From a checkpoint of a small transformer trained on Wikipedia.
Architecture: rotary positions, normalized queries and keys, some layers without attention, value residuals, an embedding shortcut.
Each number is 128 + 24 x the weight over its row's rms, rounded and kept within 0 to 255. Layers, rows and columns count from 0. The size above them is the row's rms in percent of the matrix's.

# layer 5 MLP up, 3072x768, rms 0.0345, rows 1549-1595, columns 352-383
size [ 97 100 102 100  93 101  97  98 104  95  91 114 104 101 100  88 103 104  98  95  97 104  95 101  99  91 103  98  99  98  99  97 100 100 102 105 103 108 111  94 103 104  92  89  93 102  94]
[[124 114 139 114 127 118 114 117  92 117 111 125 105  80 111  93 171 158 132 127 154 115 130 121 158 114 166  87 122 135 147 119]
 [150 132 113 120 154 144 133 107 135 120 107 110 151 159 146 131 117 117 124 140 142 166 120  96 140 137 147 126 114 145 138 140]
 [141  87 145 184  75 146 138 152 127 150  98 118  80 119 138 133 114 113 120 109 129 113 126 152 169 136 136  98 110 138 118 106]
 [133 134 113 125 117 157 153 127 113  80 121  90 158  92 110 146 138 164  91 104 132 161 169 142  82 168 152 111 114 156 135  93]
 [142 128 119 107 104 151 149 104 139 116 155 130 139 156 143 141 124 126 140 110 168 102 110 163 132 137 144 117 163 118  90 138]
 [140 139 124 132 129 123 135 129  69 114 118 103  93  97 166 145 105 150 124 125 130 166  86 122 122 134 159  75  79 167 159  98]
 [128 145 148 139 106 121 125 146 158 151 119  82 119  80 147 142 147 128 155 139 100 197 159 101  55 124 122  82 104 112 101 155]
 [146 133 144 151 101 113 104 107 128 117 118 119 110 120 188 143 100  87 130 104 173  98 135 150 108 105 135 113 114 160 117 118]
 [165 103 118 107 145 151 113  85 125  76  99 112  79 145 163 172  94 165 157 161 132  84 111 136 135 122 106 111  94 123 152 128]
 [135 117 166 165 161 113 141  84 115 118 160 107  75 167  97 100 139 147 120 162 136 102 144 166 129 142 157  94 110 128 107 125]
 [128  86 153 113 141  77 135 107  92  95 143 119 123 131 162 156 134 144 110 135 182 171 162 134  87 141 124 104 138 116 136 123]
 [155 107 109 145 141 147 144 100  97 132  91  97 147 119 153 138 149 155 110 143 125 129 129 115 134 133 126 146 137 127  95 149]
 [ 96  95 159  89 109 114 124 132 120 136 147  98 137 155 151  70 138 125 114 134 120 116 113  91 142 121 141 140 127 177 108  89]
 [141 122  94 132 133 140  98 117 123  94  89  87  88 126 137 141 131 194 125 111  97 138 161 110 105 106 149 150 105  74 123 156]
 [ 90 146 121 150 104 109 103 137 162 145  95 128 134 139 120 122 148  89 115 128 123 113 104 123 104 116 100 118 139 126 115 120]
 [103 153 125 168 181 128 157 113 122  97 132  95  93 114 107 129  97 117 147  97 111 114 144  74 118 150 154 130 112 134 127 123]
 [124 109 115 153  95 126  91 141 108 140  92 125 138 135 112 103 104 133 136 111 186 120 118 131  92 107 117 145 130 140  82 156]
 [132 144 117 125 133 154 125 100 139 101 114 180 133 123 126 115 100 115 150 168 130 112 104 163 139 160  92 110 163 128 104 148]
 [148 136 115 166  86 132 167 125 132 105 134 134 130 119 142  92 124 178 138  87 160  80 143 124 142 136  95 107 109 100  72 128]
 [ 91 115 129 157 125 139 152 124 100 129  91 128 155 112  98 121 133 141 114  89  99 160 152 107 141 118 136 130 115 158  80 136]
 [108 147 138  90 147 115 136 120 172 123 135 182 103 152 146 105  91 155 110  99 119 111 132 144 106 111 179 109 110 109 123 153]
 [117 138 121 130 146  99 117 121 106 107 134 166 146 141 159  97  85 122 165 101 140 148 103 110 134 143  77 130 142 160 130 118]
 [128 154 139 109 119 140 144  93 133  94 124 130 138 104 117 128 151 112 105 142 149 156  59 101 132 117 142 116 110 135 114 165]
 [126  98 103 154 188 136 168 112 139 100 158 166 138 138 122 117 140 134 162 109 154 201 182 159  89 144 120 108 152 129 117 130]
 [172 119  99 151  91 102 173 120 146 161 152 101 136 121 123 160 143 152 154  89 142 196 115 124 105 153  91 130 129 171 144 100]
 [125 169 139 133 115 164 117  75 109 114 153  99  92 113 124 131  96 175  79 104 147 141 133 125 136 116 128  83 101 122  97 154]
 [110 116 107 130 135 152  93 119 123 130 139 110 100 155 127 125 123 107 143 105 176 122 143 125 108 130  62 156 144 107 118 146]
 [143 126 108 141 135 118 134 135 173 152 126  95 105  79 115 106 134 130 127 135 125 122 117 146  92 128 133 113 115  95 116 114]
 [108 124 155 112 106 147 117 132 140 137 111  91 129 104 150 162 150 114 132 168 156 117 125 153 119 133 165 129 106 133 130 130]
 [151 142  85 190  97 115 120 114 143 107 159  76 125 146 144 124 105 109 114 111 116 165 173 162 161 149 108 137 112 161 113 148]
 [150 122  93 169 107 112  98 154 121 125 117 112 126 121 170 105 184  97 141 143  97 176 137 121 171 105 114 133 155 128 101 116]
 [144 110 110 144 156 149 206 134 177 108 104 142 108 110 147 148 114 106 102  74 139 122  96 130 115 102 108 117 119 111  89 141]
 [188 133  97 107 123 141 120 141 154 100 114  78 128 108 133 150 120 104 114 169  93 154 121 137 165 134  99 151  89 158 143 114]
 [ 90 129 113 104  92 157 114 180 158  98 118 140 118 153 166  91 135 126 141 124 138 119 125 139 115 190 144 146  73 114 115 146]
 [143 137 158 184 108 120 154 109 123 113 145 117 119 107 166 140 149 145 138 141 145 135 137 150 118 123  96  81 101 144 155 149]
 [182  91 147 123 109 169 104 129 117  82 139 114 150  92 124 139 156 132 181  98 149 131  99  93  97 161 128 136 129 168  83 121]
 [155 127 118 129 142 123 122 112 151 120 124 145 140  83 111  92 119 202 135 148  96 152 148 143 144 165  72 136 123 132 121 101]
 [113 126 124 176 164 142 152 110 144 114 114 117 165 156 144 144 122 129 156 122 154 140 146 136 120  94 115 110 135 172 126 145]
 [ 85 126 153 153 113 129  81 139 113 137 150 128 127 165 141  94 165  98 114 130 109 105  99 122 123 160 116 109 116 174 102  89]
 [143  92 132 139  99 147 145 167 168  88 147  84 120  93 103 125 104 106 119 115 118 134 142 170 103 158 103  71 137 150 164 130]
 [ 96 150 147 138 138 147 121 113 129 114 110 110  63 131 133 112 180 121 152 107 121 106 131 145  98 148 138 152 123 120 129 165]
 [120  77 112  97 148 143 127 136 127 141 145 129 137 106 126 110 116 146 148  88 119 142 123 152 176 159 173 182 117 171 144 113]
 [145 119 124 136 121 114 125 176 132 118  95 126 134 111 137 162 109 141 140 112 118 143 128 158 115 109 143 118 107 115 153 121]
 [ 97 128  95 123 154 121  93 113 147 125 130 147 131 122 114 125  73 116 135 169 100 125 170 154 107 127  99 145 163 162 125 120]
 [102 145 133  95  91 146 170  90  99  80  69  96 109 143 145 152 125 156 133 103 122 138 138 141  92 125 144  90 105 115 155  91]
 [157  98 103 127 115 140 121 130 157 113 153 123 160  88 166 128 103 123 104 120 140 124 114 112 121 153 149 115 124 195 146  75]
 [146 131 110 114 126 116 142  66 122 119 113 129 131 114 184 127 128 122 104 116 104 152 138 107 133 133  90 156 137 131 127 140]]
# layer 5 MLP down (transposed), 3072x768, rms 0.0318, rows 1549-1594, columns 352-383
size [ 94  99 100 100  95 102  94  96  99  93  96 120 101 111 100  78 110 108  96  93  95 100 102 104 109 101  99 103  94 103 106  93  98 106  98 102 102 110 119  93 103 100  86  82  88  97]
[[121 105 101  85 109 139 135 106 174  86 119 101 183 103 120 120 139 139 131 137 120 137  99 133 192 146  88 119 115 132 129  89]
 [136 139 119  93 146 120 121 106  92 119 138 171 135 159 121 124 137 144 129 172 122  83 135 109 110 124 108 154 113 152 133  96]
 [122 100  64 144 123 109 147 117 103 189 132  90 119 134 143  84 177  80 160 132  97 104 111  98 131 124 130  98 135 104 147 149]
 [142 115 133  94 140 149 112 135 114 155 109 121  88 121 118 119 134 117 121 115 131 119 129  82 138 137 152 127 148 153 206 118]
 [112 133 131 121 140 140 111 148 130 131 107 109 119 124 152 111 140 113 126 127 121 145 131 117 142 112 122 102 110 158 163 102]
 [150 154 154 120  99 180 141  83 135 107 147 120  93 114  94 125 170 117  79 124 176 133 135 107 132 137 117  89  94  99  76 143]
 [124  94 107  93 156 170 143 174 131 118 150 103 114 135 138 162 120 106 142 155 152 111 130 110 124 133 132 112 137 131 183 109]
 [149  94 105 131 165 161 154 124 123  98 136 160 124 117 131 121 106 152 163 141 110 152 126 125 149 167 122 108 119 103 133  88]
 [125  90 127 163 128 148 116 133 139 102 107 122 104 112 118 152  81 108 182  96 139 101 133 104 110 100 131 105 136  84  82  96]
 [146 133 120 150  98 121 111 113 142 151 108 125 169 104  94 138 163 149 127 138 163 153 147 128 122 144 110 131 146  73 134 115]
 [147 130  71 137 121  99 141 125 117 143 119 117 115  99 132 100  71 126 162 152 101 127 140 147 139 126  78 123 110 112 131 120]
 [156  81 142 134 148 106 159 129 132 122  94 171 134  99 130 146 146 126 164 110 151 116 164 123 144  81 127 133  86 106 117  96]
 [101 109 138 155 147 155 129 131 124  92 114 171 122 120 181 167 108 141 134 124 157 137 139 154 108 101 118 147 120 155  77 116]
 [116  81 148 117 114 183 123 174 107 107 124  75 159 118 122 142 116 128  98 110 129 117 155 169 105 122  99 108  87 137 176 104]
 [160 124 115 123 170 138 142 103 132 113 158 125 114 122 132  86 106 111 147 143 130 119  94 119 111 119 154 133 132 136 118 135]
 [124 154 169  55  97 121 103 128  89 136 140 154 132 127 123  94 134 128 118 126 104 115 119 165 163 121 132 104 123 136 149 176]
 [172 155 133 118 111 141 120 126  98 134 122 101 132 150 102 147 114 115 146 100 171 157 149 122 114 114 131 104 131 101 130 129]
 [115 147 104 122 142 124 175 144  78 166 125 129  95 128 137 148 129 120 148 118 106 117 133 103 103 139 118 201 164 135 147 117]
 [122 144 116 115 130 125 134 142 106 116 163  75 115 141 151 115 113  91 118 139 108 130 109 103 114 130 161 132 138 121 122 109]
 [140 157 192 158 143  91 114 132 104 117 135 148 133  97 151 119 107 150 151 164 115 134 100 175 112 131 132  93 107 156 141 107]
 [167 165 108 125  86 111 118 121  96  68 110 129 127 168 115 123 125 147 157 126 120 120 127  98 133 116  93  79 131 103 126 154]
 [159 119 119 109 129 137 176 134 121 174 132  93 157 165  83 141 119 169 107 145  96 124 124 129 126 110 125 106 138 113 125  94]
 [ 81 134 124 129 181 143 146 129 116 109 123 141 132  98 110 148  85 160 136 126 146 140 155 183 155  98 135 121 149 162 137 111]
 [109 140 132 130 125 131 161 127 110  93 124 149 137 109 163 144 121 165 144  95 168 140 105 122 172 119 148 116 141 150 141 132]
 [120 123  94 122 128 153 134 152  93 139 134 147 140 143 143  80 116 134 122 134 126 137 174 107 135 136 138 128 186 114 104 135]
 [108 107  87 148 129 131 144 116 140 128 140 183 149 135 152 133 155 117 113 119 124 140 137  99  64 118 147 178 158 132 165  96]
 [137 161 120 123 121 138 169  93 118 154  98 144 142 135 143 145 129 142 127 128 127 128 164 139 147 164 162 114 145 141 103 163]
 [117 112 130 151 143 151 112  98 106 105 120 128 165 129 130 132 163 144 126 162 145 148 159 129 123 125 155 133 103 117 164 126]
 [112 107  72 134 151 158 162  80 156 124 166 136 101 116 103 167 148 112 134 117 166 156 147 108 111 115  85 123 126 115 113 117]
 [147 108 152 136 168  90 170 125 109 157 111 153 124 161 127 161 116 139 122  98 115 119 130 101 174 130 164  83 116 129 156 114]
 [130 114  92 164 130 138  62 160 147 100 106 153 150 132 124 132 125  78 121 108 111 102 116 131 100 157  97  95 129 101 127 150]
 [149 127 141 168 108  89  91  77  83 109 156  91 150 152 128 118 119 104 137 165 115 120 103 100 110 133 168 134 105 109 170 125]
 [124 158 100 152 149 157 152  65  91 139 172 122 139 138 128 122 147 181  81 116 157 112 123 159  98 137 136 109 140 133 115 109]
 [149 127 147 153 137 134 131 133 164 122 101 108 150  97  95 178  92 127 151  87 145 128 124 109 174 147 126 112 148 107 119  70]
 [131 177 143 170 130 119 143 139  98 111 121 101 106 137 154 144 134 102 158 146 141 128  93 105 147 152 159 103 121  92 131 121]
 [134 127 174 158 144 150 154 115 150 143 134 152 120 118 117 102 148 139 142  81  70 123 141 138 109 150  85 129 145 137 150  87]
 [141 125 167 103 141 132 155 110 155 140 158 143 109 116 111 169 139 130 143  95 128 129  95 161 109 156 145 102 111 122 117 132]
 [105 103 131 120 122 108 104 135 112 133 108 114 183 173 146 146 118 123 147 126 154 155 117 115 126  72 134 131 132 128 203  99]
 [125 124 126 136 147  97 115 162 132 166 114 147 104 128 110 145 154 143 153 143 128 102  97 126 111 143 136  99 116 156 106 114]
 [115 135 139  97 104 144 106 148 127 129  98  97 139 111 113 111 176 153 140 106 131 103 181  76 159 141 146 135 171 124  93 128]
 [120 100 156 152 140 117 151 146 111 138 146 138 104 126 115 107 156 150 178 126 116 166 128 117 109 124 144 123 112 109 169  98]
 [148 109 147 161 135 113 121 133 154 128  99 127 152 173 128  94 101 116 113 157 129 134 167 125 159 111 129  60 138 118 132 138]
 [ 86 184 126  97 138 142  72 138 130 134 130 162 131 136 146 122 157 106 157 176 129 109 100 121 134 167  90 159 127 143 102 116]
 [123 166 156 113 133 157 160 127  66 102  99 100 135 114 131 147 142 137 117  98 134 102 116  93 146 139 142 135 123 115 122 144]
 [148 113 101 124  73 107  92 160 113 119 165 146 144 124  92 148 155  99 121 112 189 137 147 117 140 126 117 175 104 138 115 152]
 [151 116 153 115 180  97 128 160 166 146 122 156 112 125 133 128 127 112  92 143 104 124 127 127 127 144 125  85 111 136 104 114]]